Weights of a small GPT-style language model, trained from scratch on English Wikipedia: biases.
Each number is 128 + 32 x the weight over its row's rms, rounded and kept within 0 to 255. Layers, rows and columns count from 0. Numbers have three digits each. The size before them is the row's rms in percent of the matrix's.

# layer 2 attention query, 64x64, rms 0.167, rows 0-63, columns 0-63
063:122119097065155110142075168135102125165154116156111160114139136181088185098160047157170149145121137137072103133122026149119132105099132136118150139120144145130181117087121154203121126106098142
091:098184160173155093147119126123180138133141118077146133111122100064118105111115216126149118061140119127183176088182134082110162098176087098154136154153144124119067156131121105096087123119145097
093:120158165167145162169154132093120153112141061077158051131186143148082111104078237135151085115144077147131108176149159129146148126126123137108132136138126127117131148158111106068104099093145110
099:104154146094086089145109099116198128110114113099157150142062086098107078118133197172123105117138145175170110085148173046166156161169113118123104148151120119162094179109141163146123109103144090
082:128084076143090095132139106117149105129146176161107143068149184169146148180122103154142122100048099115156099157105140144159061110084124139119143150159091098118191127117171101187159110178109148
102:110110117153123215108139168144105090193122161146118139075130177101170154112095074076188149114182101115175122107137130156113110074108119132151078100127179098090127123167090103094159154135138113
094:097220150156131157101116164128133134095101137116093099080106138122119118089112195075112122175143119199179148113131134134159088072153098079121150137139112170191143155124117073115176110115112104
088:194072140157166148115126072107112094097160105062075118165149114114091163106137124132103200159086136102117123135176101137085114122096083067114108107125141197113160119162106136120094146140170160
092:166185138128134189148148125126140098108134140137115120167130103104136095135128142141077117138180208168111132099166171122125121104158163085091062155151133065172071153111082167117134114120111052
084:094149102124105100143125159174146154130119115174165093143129152075115087144111144144151160152121100080041091148102157131114043205139134110139153079178183070113148136107139086127106132124154123
100:054142188142141099129105091189135166121148184107150149157152201104083132133102101148077122094131124156102128121134160097095130118165124168130115109162101136130128145081145062156120126104179047
111:145100092132118142096078126149146081130117139101106070105151129112091109125122145162128167171126179118183128210158147154170145154138118189108131118108162109101145077177141130060051070127130119
087:134150114111162133199100098156082151161186065129106133110180100088099139129154161149153159111103094092114157172164109157106131110054155180110158145062136144092062107134121123101151148135162137
094:116171076092132165132125118084139072098161175106127137116113132121137084137124146133166126149101095147150104079138120072134114142183138104123125146143184120134111088177193188216100108172139070
100:141161155079166150175156080112089087133138133143067108096118143163115098144065073188130135126133121139197146174079115126112100172080132121186167114139122088134170137156151115166096073124115137
093:136153141045167124061120109204063131157145083118115091130076111119106176164139079171170154102125118092125103132125136170131109115128134119126189143159097169126131107137091105170106193159133141
147:176066095094120111070158130138089129178143133153132106112164112182125167164158080159167131173092113094111151170117097155139157159081184159104144129105154061093132100109108139172091088110119173
097:034141162135115119165070138126142124088120144103097132093092172097119111149170152120068137113158163114131098076154140110094091141163093107142104158154181184158122129141184168115109171150168075
108:117163187128109147132128127172170111113095169157078154124116126107105100085132137158064190069156187149152115112078144150087090168142070117140083129174120208116096162143125148127148142130136092
083:099142123167064117127092140092162161116210136134147192142091167093112200090106147133144110167127166109095130073157095092131118073145146073177148154149087156128141129109111084130134122121120074
089:168076096142152177098157116091117125125160065114128080139167121172141133176145132136116165101082180093108091171117094177140121191093119154118141036119127143096179089157141133099138133107130163
100:129144193142171120139207109201128164153095085067150158116125095143086170184173150117146154129130149128165131093111095088126165135134095071159131116112150149115077113073109141126084136124096089
087:053093125161140121117134110136129157132130136138151120163150174150127108206148124035161080049138106168155095150130182139122078162130195106139069119150124124116161110142113083109116147131131107
098:097130121143142094147101159124108180078099117137076160147061115142117145128136148129180116115150157172132166154143163069117115173171117147092087133177134141179114141064131143103169089206078095
093:148139128177140125096153148167070114094146104081127113139100120060153154181139053117142081146117098089153107186166157091121172119139123088139073103135115086147161125184143068133147147167167138
101:110137061129165055143122134165159073080146165102145176098129146105132090113122091078161095134138088144161162145150145128178122177072155141101148149143079123190167169144166103107129173093126124
095:151123083172097086132134130102073122110113133139147180113130177154102179103064209181165108083062149134106120143173149155128113170135149111089139128191161130112146107144096075092134143128096109
085:105204166122101104154136143101176121108114101039133141137142124119188130129130191130158109106197104167168101096100144099172116087185121151135145127122158081107095149102093127080102156136174114
098:175127127173096113127139133119128165109155133142109128137137095092165094094107098165147110035078169106135102180112110140109148140172109145155123090116162120150092156154049051169136105170080156
100:093156126147092180119158113143118160074180148109102135155109165122112098191153103131127170214114151097084135098097116176132094121088102126162090085132107179134094119082162156066137129149154082
103:073190171126159124100158158118145129124160106121134173091120119129132116127105092146113142167188068171077131076094172152176139126149124171105122117127149132135221100065097102128125063111138112
097:153162085125178115134123133118109096129103155099156102122127157147124078172168117052125100114138157179151165077155083150105087125135106187106123133147211098139130066070152104064112136143150133
098:173115083117137103160163099140176124097116130072168144184089109144187119171234146126118088111095173077078119119165121168121142154085099080143121133129102108119139127153088108129111099122174127
080:118112156096114139104094161070141154122174149129110166108113067107050111142046105151154148126172134187171172107173137119092119106165115151142107117177163198106154111067148133105127124135134139
101:133131174109118077131165118150208090182139185118121212161131132118159156121130147155137163103138104084083130063092134158124059085099101113101126123129097098074156134105178128136101108106126109
116:110168119155119134168116078079144111113144151139097137136097138204127178097124158209129107155117131130145047103143131106142175171166138061083130139084093102112146125127137071182102120144132087
100:135151079188094078111163091116118141096190137140090160105083113162119163142089135142147126207097151155177072177117167123115181143154101095081115166145110127111105143140104065134127103136142082
094:122156130139120089154119147137179130068165161136142085101157203120087120074091110106151115117173170140105103156118118119138180160156180090104156150118158077090134096159055145121095176095164101
111:116140127158075112085124131157109162061107178111141088149108123093128114079138122056120139162110163102175045192145129153104103117120130162144076135120095114179119100170145188149159168142152140
119:085077162134142155105098102153122130137083112108113135180165102140194165141136128140127165083091068118142146079132103119114077025085135111178110094115160192145128161142153101162148155129131123
108:122132075149127128133123121179074141169145161088088110078103164051060090108109148175116131142109099169122135116169158082163131085108113186159107142200122150136167096145146125105110113096174119
111:129081131146193183154166116165066113110125068139092102144169068115170114120129126112101123119152078055135124217072135115161147137152141104118110110143130127132169158123097112132131102091078160
102:157166091112146100113132129196147150108101096113160124162154101108136119143101088148122172099081169150156153094072130166131110138149097126187154120138143109083108096100001127175165126111126132
114:095167159159144156162127089125096156159135139141128091094162200157155115142129099162175151116107132143138103125133178063113117050161092143142112136144073164107107133082071121203141132082096099
102:213133064111137105187160134148122143142130155103178110160098147113171134083109140143129137143117106093102112123084116096111142174110158067103075113091166091150055158165173070142111128142152143
102:121096144202129122112102156159151186157173151128115144128110218072088128108135142087136036104170139129106146139111129084084123099132158060145104133119125140110135160137112118187123130138078096
102:156169151084124138126160126072126136175126167131164194109120107164061079104146147117177126103079102148156207097111158115143123103130084092140157160139113165057142140104126127162081148175097137
122:102134178146103176148114184184099070174131173196130124086118149160106125110101114056130108067100120114157099142114150149161140155162109165178084139129089114096107115128076126141140106188113100
084:141159101099113088084157181136102171196112100137150105183114166074101109089127116117147149165149133111056109067128163128157128161108165109126149166109185094114139123098134180081086135075109107
095:153099115158117096119110118143228088082137201105136172162139168137164163077157137140131110123129149132137123075145074159067151197119147065135095136078153096123160113124116108129109145121140096
082:115165130091105186164158148117072183206079073141191114129149107084150093160112119125106114126141071115084145102110185140174109119138132154199123116153130154151116139146126153097158077139112159
100:184079094155152161126094168154059136074146115150154095119118119118125143072159101093113098191101149183120152095107102159091173105138180112136120161052138156137083163176136125141157139135128158
102:123128160122111091144157077179160164089123149142174155204166199106200137151090099128079171101102092101095104116077114152153084119131129124130064114110119099126175172142105105158148137112120116
097:158068143119139107109121199138142101134115129126108168187148121091190139124171076128151156085099128144139153016173158200123098100082151079127115130110121137101136122104132157141149134094107137
107:148157132096142107141180181146137134108081136113128076133156031159123103148133113165107160067109188164106117094085111161165149141129128132123211085164132103097043117134130118139134138140136127
095:139165112098148114140111093098163113114088116137118151110121102103093132131115111197155099219179102164098173132109122072141139213187134112111123151157147059165152120108146164090148081132117107
111:141093109101209136115109109100143122136093092091105146173102122092167159088152164171118122158098122116107134231141089086119139145149120152102138040111158130117101153158096187165162148135129128
118:153092109101143136135120184110133123151124162183134110107141083163089101089141081106161121079127159117101191142135043090159205126127101179163151088130166162139068092102122144093116119107144154
110:141101117142108078159082151122123083136121101127217176138137119101171127111152106166178140173131153134168138093142085094165125119142096122176067149095111104107162109153116221074144145130089120
098:102172128099090109155109108123139131160110165114132121102121133147132083118107208121107140131190105174103180155124162125211118147126182118144178054087132087091126090145106154186121106099082132
110:106171110175078089153134157165112086118141116154185133152182171139133084149135152074087081084113129089200105143074138124155143101159100189132122106128104087147102162143154118098084083165115124
110:123114137146129166082133146142058091153119119153121097119122099144102165075093146098138136133178145119146147124116097139158113056170212168142091128100146128150134144096227078140104184158117108
103:085079100109102116115173119185089119097156112136125078216106144145103077142087099096113102189155083160123191128122134125179121114129093132108059145154151154137132135121111139175158075142159135
096:139113175117132171116143123151116112075082137130131149110164083128184208144154109134114168151079154123131112193148100123107118083115120088078114105167131101186119112104104103065214098134100117
# layer 2 attention key, 64x64, rms 0.17, rows 0-63, columns 0-63
109:105212114170110148109165139134102161100100111080143151154117160083155093089103172171097090092165121168159143109176160090132110111159099110149105103164116099136128159134128099052139187149144069
086:130139148109114170156142161144159159081091117140082112116148124167156100143101068115045130149143153104145146138099142178128139132119204167106101049092095073151127135114138086163161076085108145
101:197081175121092109136112145121081119160124171136110175131179128185105198123148121141081107139157193103110099149084155160116113103071149142125096146129096100115138111113114139120175082156151053
102:105177171116111156138116144139132102056081187146075124099153132157114121165109085101076129104174149093100175153134163145139149146116152158140134084143162111097076090034177121144166106115110131
090:172108134138105128088149187093126104133178101064226113199116103116113131147102181081151126091085144112147090095148175121128121116139126097155121166103120163094143154149163156097093184131103139
088:112112085111157108125128119136137099157159105138180104158138129077124113116110095137140183106132039069140116096132134173105172144117099084120122176154040098159119115189127200146104121130171103
093:140103107111151105116145225140100122107122096139138073154202108146090161170177103110043115162130152154098107103135119120153142111135142130122085137174051096178138116122133115165124090172123102
092:155118094090105142128111099129179095100115180131099197146123150103191119140120144183089134145147069121117177069148111196051109127109092109119095142132128173135111161078111142105138092132181114
085:124123159112149169086164132137100162119109136180141173044112167068154132134078123130143103165150115104103123133099144191190141114174133108051134156176107137076116113064111118127105100090124138
084:147162137131135093180076119172080112147173156170104141127142147098073132151113118126047137103141156113093144118151127132107137093174189182051125118106090154134153092071093172165113099100117142
112:084074120097154142133077104112114114140160159132118167097092154149086199157136150188148094145062145136131161140153092106151164103105145123130167182088144157120153099097080188193089116115121100
097:145139115176125108160087140153181145116123065084107123133131163139139136064058180145170102148161090114112110162136164148078100171144158121101185143147126125116155155104121043117080155146173099
089:136173177125128142161111130184141187109073158084128104123139092127167046128168125124173128180151136091139080104129153094090141082179133113124135082128154136159110109059131148176153094143081122
097:156117157124137108156181109071148060132139182100092125126132142103119121147126138122178186124125119179101151133145132132105175057100075079104090119075086150125172183149191121128094179124137127
099:080144101189181125138161160094158102036144149089198135112108183100100144116111176103066066098141117156070105139156147116144125137141117109135140124114151135119131096113175099076155112141134093
097:084129116129129210169123142135170155047073170110102141145111171130111137100105169126149139120118174104101165176148109152145093114186073168128106103136095096109092076153085121141147134138173083
112:148062138106135120090098078093090138142160100133137099140089084148108162113178101059164105143126157125166128144140127196164155093152187138142142162093133162050182152132086128152081110136133109
092:145179122113174175164132128146180093090124169128138106108136131099101110135086174133137182114177106133079164076200099112051082119086111149091142094135148104161105174144114121140155101127138069
100:128167112089108138169117158121174131119095104132164180146123130122177137099124118184120135150131076129088137082113135138049125146141136109118149121178038129176110090130106120157226172132105155
088:183132152135079121157149099113134106149171121110090124151171140140081102086179170138119138142130111166085111079090174147074146138087148147087063162148102176071103137137109194169154108100154101
081:128090122165070141117114057056120127169152139161162147108137151134135152115092153154169120066112097123158120132110151089130080110161097165112109209116131156077148165139136074115080143153182160
092:109140112169173153186100109158131115128079160113143139147077142165093157186091090090128173108087140127163124103134059164199076111106104134089127147138192133118131129130141083100177147129102079
100:148047102147172065114141145093112120097142141136098211157077142086133174149162094108137119149095167062156079098147117099144167112140149144168100188087143151099149150128086160136140120145134139
104:082162127163127142139128119192180138131093174177093142160119142142151114114086102107142123125121124118068177205109117120115145145175168159124127041136119065140075151101144099158176135104092105
112:156119112058144098086124197087089142175227110136157100113138121115121129100130117083166150137092122107179126102125062175123150115129147123205094127101119136100107137177143146093106157167123125
095:086115100175100148091135142057095125121147158160152143094170126137102136147152141123089113107116126126176140112153124134231153129110120129141219075068059127138125129140133131084095144164111089
096:161082083180077137147165118099114106164145109116158163129153098199090103131115135103165105164115066101171082115103125100161105125140085194166079188120148098096167122184109125144114128131104148
090:188097097157125130181089154107143162128104170104123073141119097125053159087147074132140175133117129110157109108144146186180114186101143131100121079085143133142122140121203127151100113127198125
112:094117066116149157141118160172130149103172125128094166054109157093147068155112127141146088140128090128155191087130115129102101182140106162153104124171157098122103155102164076205178141097147110
094:132175094050129126129148167122073147140127160151122132165123143098138146134166160109075156156102152145133100112100127071087113131141153072055116165092048183122117156095163147155174150124084125
106:164068143148123106141070137071112167144159141173109050143154075174133135141155196133126122130125161132094111138063157147091149157175161107101146136111098110127104058139145089116127112129186160
090:101124127130165154113164178128135083130115094131096036120097117135103130143134089096124106183143053149142128144175150135120136119144169174097130121097141146117172168136166126107024086184139123
069:109144124124104148094184105097146147131108099096181148106057124150119092108110127117101199233112088154130100140111136109190119115146127154115168078142111117164072122182143171103114116121102169
095:184169073106121105153105165131154127143176168140128181100126074097041100108152133127166133126093213146092174129115078117095151131124097160151108099161129134128076116134129142118112188099132164
090:148048054176123125099149131094105151075082172177160116136077093207134113091135132158103124141089164049162141147114093112157119143139123114122157115162108113166127131179131144129142116126142169
106:033116167128136184078162090110157104128119111111128100147153186129127135162141141144131104155130120149120168153171151128122122055129100138166131134093162084128169149119179112163119086105157032
104:171134110143128117108156212118115093127087074091144185162113103119136130119203138107149117186104136110066175136154105092103145102145096182166084155143121130128120136100161154087060108102131167
093:102089151149164158075103104173093096095079095115147095124142211159129186130167196138079159113118105089143155160137075146093104111137139151126118116129142139132124157129075103134164092206114156
118:151134093141106155051060108136153119132115125148124125105076172138119124106141131130087103186139139121083095142144113116078123183159110169110163119089180134107193123161108201080076169127125163
102:137109157127096134145080105110122139135107109119165084140133151088141122144142056139119170105079150140173127121157109164079102172134061174204105127132122146068085110196122172081135132189112133
104:110162172118165136120103121167121181149119060166110177086128115168130124156159078121116132098198174171103107122103144119133127121170063126140147089136090141114123072131093140095076191066124130
116:149168108080113145117186138109109122102093109069112091142142114104130101102155150163124143165130125141114168145141114141146157167150189127143151116141176118120046091112210091076121105042169135
110:157109133107128104157090143100117187147132113120146097059162135086133147146089113167107192118154083123114117067111122149099160061119182102155142085157152125152121124161085092079165146172158195
114:121164149145086154185140093082118128147134082180172104116189125117086109163111098187150113092121119160073081095151140102103124131171104160156140162186089116097103086204091115133117151098121117
096:152104123126167141133175123129094167118109109130083132167095185044200098113126090138089147117167137111148131116132097156110144122150129210115047148138133126194143164107106097147143075092143127
106:102146170168158092106119145162113097116171140108053085080141208123112178130121146110112123111085101120112092158183154107146114119147119159129136120172134143081143119201054120142114176143164087
108:126141134158116077196180172157073121141113193112132131139073127136100169116175078103142116145088165123089093114095102154073089113119100147178099130084125136160087098077140160146125165172159144
110:140136157137139138139071182151147132114075104113145098126136128201181136171111129087161114070140116070082172136195071137067146107131123105107166169100135118127085081118152128165123177132153159
105:137155120131129115113143126105132130129095122177151123171099115181198094172187143114106091155116144071180117122103117136173120096125128087098131106105056100120145184138081071169104058152116176
081:096046046161104177169141117125112140114125115184130118094068124188051152097111146148106143178157128133151116115092115098123100125127135166095123104168132151147109095139187157095158126165157123
079:091113185123110126122176079135175130144129150104142128161155168133228120137133115117132111101173084079125101124116163161156087119132114074145122136156111130099126174161069118167109087102196067
098:161134191116157133217150097142115143122107162076130140134123170155177145101111157053150189118097054117098090103127095102171095145152125087131143128145121153106145179109119143090137096143109075
106:094105111104142144142142098055131122127154114144134139128168097121105082093189093163181186190121076110219110071179143099114143092154112103106183126156100147123107140121081144149137112154148128
112:164135136062153031133160100116102178168115121080164162172115148147118151138157140122164155129091100120114080097126116128108084131149100043150151119133128146065100113166097176117111140167119168
090:130116108162118133136133124136121149094154185189122136095164133153145076129112087105097148120217168073103133135100165185124137161149140052132101070174131131114120146103145119171166112070099176
117:120135092160104112131120117166144150131103147165117169109115105076086107142098128153114084190128153177091115110120186098129172186156140157093108131177151090160147104070153158176126101089113038
120:167113113116146165127173145124106128085148120079069048149149092145177092154169167088111087165114088184170116128067142148113202143129121110154174124103097113109120147137113108126158063137137148
107:180079049144109116117118124152176099102153172136120068149068133145112130129114139130117120162133147104104098155075113174122150148142143103139113042165122151125142107214108100171152170106096166
102:120083122097085136111071136159107141079070134101131092131107140166122141190145155127123174199084098172131139121170178124098143112142140128120110134087137149155094054114134170060152171174153104
104:059155113123142149139192098141143178127147160121140071113142130090112099132093131111181081069165113105148148200086189173121121133126107136176140079137173148113164092125121119102140076141106076
108:080137166113108107071054105131132134111082168096142119129135133107157131175096094142159123084167163105052156142154162161104117124084153159140133128082150139158091138104135107141074172089188188
105:159115150116163147054132146090139081128142086157119080211184085156141109116132108106151131088157133100111171178079077086193061151118132142117126143143130111157145083128097154172138155124125117
101:094102149095168120115193104104139194142151079114145133166128144100122190154125099202117142174119129119074143141156116134082068143061158115139102068184134111131165103163151138093087127120117112
102:205151149132125177126113129126182150124124075106123153159141086095168130071147108134134107157081075112125117114090117115153108118175235105106138145117182128096145156151114050122122108097144152
# layer 2 attention value, 64x64, rms 0.0925, rows 0-42, columns 0-63
076:085145100145207171162153098150177189190147109106104178125105098140102130128136102176147139112150169111148140075092127090147161095101124058092123149112091152111134109109119123054155168134125093
106:137118113146093191093154148100150110134102107109158155117065215108156129161153132132115113170175114101088150120127128166155070092146075136126131078120151148143125136131172154090059092087075083
079:115166112170067142197098150119157129087146143070195135116159115113105077150084140118188142137111181128094145115118164144149154071093084196119081107121114180165129122149128151104118177124124129
093:109124144139123148136120072131149079110157145162118112106178072093142067111152138119131088081124123157097167110145119133098197155134144169169122131121113146138069079204051107120127160120198105
094:154123058141140191136135150129110120153126180107140124141154095151121103168118106088173151223080126106127143076134061169120157130071165125143181119180088112091141100110148103096145124138139169
100:082098099071135111131085134123109161181108188099099129145149149081186181134093136147143127092073146207097126138146155084114172133170156146158133156104166116083132088119104120080152140180133158
094:105173141134099123096099160102126117157116097158138106074149199140162134060154106123085138109108126136091106112159184120124046166190134140194098132137112093157152125138169100156088104076091113
084:144162101130139132089114130141138140087149148137162138104128089198113129153170127131167146173130142186159051100108121151134131143048123081100164166116093200115149103070091089092172152093139132
083:204151097112102178097092102109140147158146141123170180162120155145132154145185109135172130170120080145095092119174117104154070152186121158103090104116170114117142138097139145176079097087081169
086:117074098080102115074147113165096071133109098141127071156131134106142160079109156105115111105192150167173146192063139132131115163084141142124080148128155117194124146163131113132173069127100144
086:074181160201108109117057156083141181105139115155122104149157156106120103099134130108139124097096115085092137066113132148070158139138093120094090085105109140216152125127139137181149169133145122
101:118090065140167135180164088167176074157147123138084121138086151125121083155119172132138074085062092088093167153088099123116153120139100142102188152146104142115103147123163143154131129173136191
077:046140131127127111147152135148102162135092071173070149201149073131111198108193146121113179139134146120074137098165126149090097086098175107151113142077111141134088095148132093142115128122127119
103:117148146104203106141131144119110157111136089060152120125176141107090104095149146106128104137091151131143074131154093127092169199124148117190188121160084082107069127141132101107152179146184093
102:093138130153089093173100146143161185087102094079100151134093153092103111142166173124186116120137148158059151146148196145114113116131074157134089165088145172146073118138118131125120176143182081
082:093120153071147153148162188103129070103150157099131114143091088108149192179137097153144159151118132096108173124123085127166161136103150091151148130170218085096089075130113169165110131133157120
096:136172150174066089080076156143148136137138146114140087089053163073103084080128110146168117141089145112107124123162156111138174114142096178145067107138098097190121145193153127128130154140149139
105:119191161144186131132133134135134084137130098110177128154098137169142150082116078111138090063108145129144094112128111076131132130114128095124138092187089083161131091207172180132108135157073185
077:114082159116154081132152088151160139122206112061133117100151120094136098150131132125129054150159054066117144157159094145101130134160135160161099130123174139126102142162115110100090148092051159
139:126116169091125184096131098099132106163124154152168152184135074130119148168123093166132212116123160097064113113062084105165160154134144069085127118113180166131121132093118169100131118089094120
101:121140157139097139124123188103074097120096146194099117194208136106140098090093158112092118084154132184168153132116158137100092101115188129111141137122110130147142180165143162170137128153126053
098:140125145121108131129087181100095116090105161074138083043174172129198132128072157083136094119169127140159163104135172161107091217110130124164109148152180095118140098138125110125119141129129110
075:160115145132117108097098137091177047207131129141117109153147082083220142170121111158121105099142127156113175099097131115133177110123170104158167152083101168093100136095125120112138114087111176
093:163125044091141133125169149104114062118127164122123087137079191112129087159115127151130090102099142098130104165066134135175117118162109109089103129222171119086152120132147149152109150152117076
075:078129115099175123116121074105100149126123130114157124115141155127149172134121119174162121109070138164175120181149096107113176097134120170091134070055126121193154051143054137099150156144142137
092:131169117141108150140067102163092138141095119116106138125103166183149131099084192134118170062076137202127171088137140089114139150132125113099149171099074117146151173135165064147163125158168099
118:129128124075142077127165112099081102107093122148118128138103150199168201194143112155159204122074137115088146201090138158166109134134145115162133125101136128162108089078128097163124125088136116
114:148142155086082105121145146105107116055171134091087102162061117120121151218092124148129101112113078135191142165141124141116194096117135117108163106117126106125099129130056121168141122150178088
092:157087093107191146164163129111106109126159145073162071137092190095118094184120098144137097161091099112166097200102097121147096151137153085153184096156100097116068129144151137116112095128133096
099:126173089116142074138161123126113190064214155122147152169076126139103158112138103104133100120163104112111082115072122123182139141121094090106054072171177102142106155149141120157146148111134116
086:129119104114096216114160102126129136132128159193110188150112090176139166192147067142136204140153123155124138112130116153149133118121132133117109133131129167139199075088054107114118086103101107
092:149148102076106194111158122155127076091121095120137162088155084194085143131148136134172105128180107167182120118101133107146081173079131135089172172097153099102118111069098144178123154097144153
106:136169062085124099154119088112190119205099141129170165127132212099087141156149126117102095146185133127129100111054125108156136166151120122176138089104129092110115114160170132172123161163119127
095:154068214099162189126100105148106080142161126141128082163183133074155107112111142098118118169182101065099103100122133106089094162131150111111132147150073183144089162097147139126113113148146106
113:124083090104123108135129149133098126097114130075183096073114157108121102071087158093196158183120100160186189113171098095159101150161087133118163151137149169163164158095154171139133102117101111
108:110191120130145118113153153114132148195107153145146171162058113168117156134163151089126126109109120035128130117153121129139139100131138092100119065149158143138160108115147094023085147156108088
100:132125142090095111133113133132126186091102155172166086070161124124110101088092143120064161155148158205140110156125105111094127097106179142164178154115114141134062153137160114109148097139208174
116:104148149124156065170090118138144165099103160090103166095092108148147136097099191168147177073088050148154151165181070119125136115127144118125144110089108124119152189121143086128086094092113154
090:080160145149097141085088082092134103100155089123145117153156118128181149144127104105151101102168099129145109140152096138113108041177183086109180135151151036149132108169148155175139115119105088
119:099144145087161197153126183114066110135173162098109137136169115139148142109121080097120108125107117142152172077169086080123165091118164088181161095145136085098091106128154145143181181077109144
100:103118168099115113116143130096122087153148155131138117161123077147106081119082147151136151041077119148123154167145175164098149056152179176103181150152073150134102156155113072093118125155167109
096:083163065155119130120115094143098108126084102146146167160094130140100143126115078160160170143069112090111107142127082103139174207152150114154079113152139157215103115148128114162085159146183137
090:155114085146140116164118051158152171100122142129137148146137134071103131174079120110142164213126129112115143176098099133129136129093084167193066182136135150142087101118148165120083105110165080
# layer 2 attention output (transposed), 64x64, rms 0.116, rows 0-42, columns 0-63
088:206143145169101079114077135104091082121089196116106049139142178091138089185156168127107169116103165154153165144169102133162141157132103116135117090120109129173122098156110157109081137137113114
118:183135126121157148098131109130138100203110167107153112080144124132108108100092172126124071166137144126100142144151142091168147168187082133166081107184122092050146083125065166115139095155110142
086:130153125102107108105123149113113161142070123113100114116113220155168155121143099155154109135162148170134085145149151168119115104180114164064070130141206099120160094089098136107137098157054099
105:084176126141229136117143169139136150114090130108104116149116156135129132127109111134135086180131184178148109142125154084116115113151132131038095078161112066125126150088130152185163121112065123
102:116104148103096076136093149106127118093146136116094108113161169100178127112110101129118122066064101168154102173115153154086195114133164155149074081130173113138163166165150124197126140185134076
110:126156116217101132093123136189147113059084144132151123153133212140130120082173112077076112140107181151131118127100093178124169088124122182121132124107110121168116094144126115094108128089112179
084:130136141116168192092155158221127113149105120130109108114102082181147153092152113135132074211149104165115132081138135111114184122140130134112135113144108143133068106084119091102157067112101184
076:144114095144144118145125173089030124109101152086109077138116144144175156161107157160156083107105111171158113162181124167059147105122103119127117136103104071133186116177160131107114137196111136
080:133145133132098168111177103144138133148113112103188197108123074200127106094127139138134115131082103090136087109158085183138149089144103157127177143098086098056168137146134158088108102160120194
104:079122158163152099147107093098122176101151054173064144144167080112084153096074146129130123169136100110114148135118137063114114126165165098174192134122106149096115129159119128202154159105161127
096:142117116129161161077166143183089109130118153095109095158051150121163154163150123126101143169169147165153077113152131129103151147156148081080084129178175164084137118064130129093113120162074080
101:123165113093134130196166103103196153095180166145139123090167165129129137135048101123086163088145143120143128138087099122114066116125072128118101115179147075072142165136119126142185128156143092
081:174133112098114098119084094152153175147103129110062127141128091077123116166188177138125137159129156117187169187135137128108177162082101107138071122094091139187122152097094192116142107097107107
091:108115133146144120143115165172141101098110195102088094197134136033145130103156101088121137103124125124080128113121199151108182132113143135083078100150139152151122143101220136158091149110143122
110:171143110151150138106139108142131136148075179109139113132117135119107150161172132161129111187174201171097134115159128138116122150143074136068085153162105139113124081059081175044123099122086141
098:164108081166110090127103157119121123163135139134154122046153122052136096125121213151115089086136135117213115148136146118141157170115142130149095086137125121161151144161123122179116120071060139
094:109100184113153156117134142150105113097114077176145157128069126152124176139135057129117145158139131168084108065113176100117119117180157094094142212182154142120132139065110137083115139118094165
112:170146141109192106135150117106082159117075156201107154130139107104161092139098180126103086134179126157102131076110126096133161125165097067101107100172155078102152132113083118181177122179106127
064:126163134116108173120099139084197120096141087113146123159136101115086050117143114128141134077127133073109164121113150110113097118130138140092159154101066184147137103087183190170198168127101157
161:140140064154094088116146132101104117165140120110125105093135155087140094096109205127154133126101114080229150180158131157163094126131171147178187085097137094115137132175135108119063114122126126
094:108155141148177136086183106156115149148114097115071140189129124173124183103134178149120142192120165158058096142113157124167127084127136111090120125111141130109133142052084119138116120069138055
100:135109158166176140082129180167105086128110134123122082127145143096159148097121141141118047144192141195103097073128138101094176128164169171099086092163118154128107065131100088158169119142119114
058:110159046134184081110150119097132098121092106131127106092099139180149202109105183192105111096087119134124095159139177118130133149138105144148143086151122080129151087217160115147122116129115165
089:116154160156147163143164121087167139143157145124160116024233143158134109115056152099086134104147112160139101080095127138174094112150121127159117121140130081095105141166125102165091108119108138
074:139179125174135118133101146136173145051111110107192142155091151154126044116099109074124138114127153128186052150105057155126160152108136111113121127115177067143136144151154133132128157128096168
091:149150158125192068109139129213079114127074182098093104158146126120134163131121125121105121218130111150097152134165076105119140110162154127128089138184130127094135107107107076083118115135183098
130:140131071101137105184113102105177151118190103122156100059179069125109093123107138148148120132173097095190119131086084128081138147089162156183115121103168120146108150186141098144138083146135164
111:114121101181135116173157097118111117127177115107208147128133076184095131166131142118111147045142145103117072102161145103132111133101127122135050175105182126101172138106169110176090160101129149
091:128139096155100094175133130115169072090183139096154084122174077112122094134127101145135156078111124123113077118063144163152135147097105178178132116101173131102130098142129096222125147156182155
107:120101165140133165128113119121063115179146142119090078124165101069083121181175156118078099178177118079131159127123132115116130102163129118130129123112102179078177114132112180204152103144072141
081:141151106168131135121135114091079151151135137111152119099185130199127077120106137109165079126056127142206160129176072113154150101156145140181125080081130057122110159159114117161100110141095139
083:164137157145119125173158145076090137148160121163164139120147102148129131090042168166152113068123098108150102114217075128091115085130102137093110095116096059123176163169159125124157139124140144
104:151128130145109072103134152104074133040098149200150113190123080158163115151132122100141110146162101105148098091130103144125165080117196062081178175121170152147153133140133110149114117111140144
091:088174125125166198189077121131145134126064137126142167142146111152133152167144148122069088133134110111132181126177101168104113143118131146141132139124084072094176167125115123117114082125032090
119:105188140082071079098069140128176177140159092140146179165066165104173108103122119120140117069150169114115129110100160162192145125108105127178144128089092085132132121154108132140135149089153172
117:110107120134187152115185135197102126104127131127114124153127060167117170183126133133116075196190135172073095119103141124081133150106151124094114095167098153126141104103147157136167081104074086
104:146141091144094142125154133136156060151105177097112109170100171078132145122127130154136085161136105080057142100165172106160107128168123151133182134157173057064131088150137143127061115116163147
100:127120167096083140123118164092147037212153148151129153153108191117160106130099055152168140138157129098134153116075154088109101141135080177146129107151120088124115124155110143178131134148129064
092:143104134128117096083115144146090105136155145053140060129155117089119106115134164112155124103155106115187137164115112130045205174111151131125124109110116207145130189160147076132122158095131169
109:152129090096076136142094087173184106109101183082170133085104176131099122174146108194153141131152147115085177129132119161122121166129109158077126130149101126188105147111158167067095080100131095
096:151054179130079191129077129123113112206174118130092181103132100103124107102162137152158166147106115073188158091136132102145140077112128141207102106107135149133088108135102141117117155155141109
098:100089167145111159087171154135088124168105063089043111147102062176130185153152109112127157107129109128115081139140161139151129088100094141122101170075142122120159155126158149145207148124131158
096:103137129177140117103174154135099104151139124155068146163135178156162171105134110121088143085097130085140032157140146138104130070171133129110151114103109064056149153139146141128121174104122196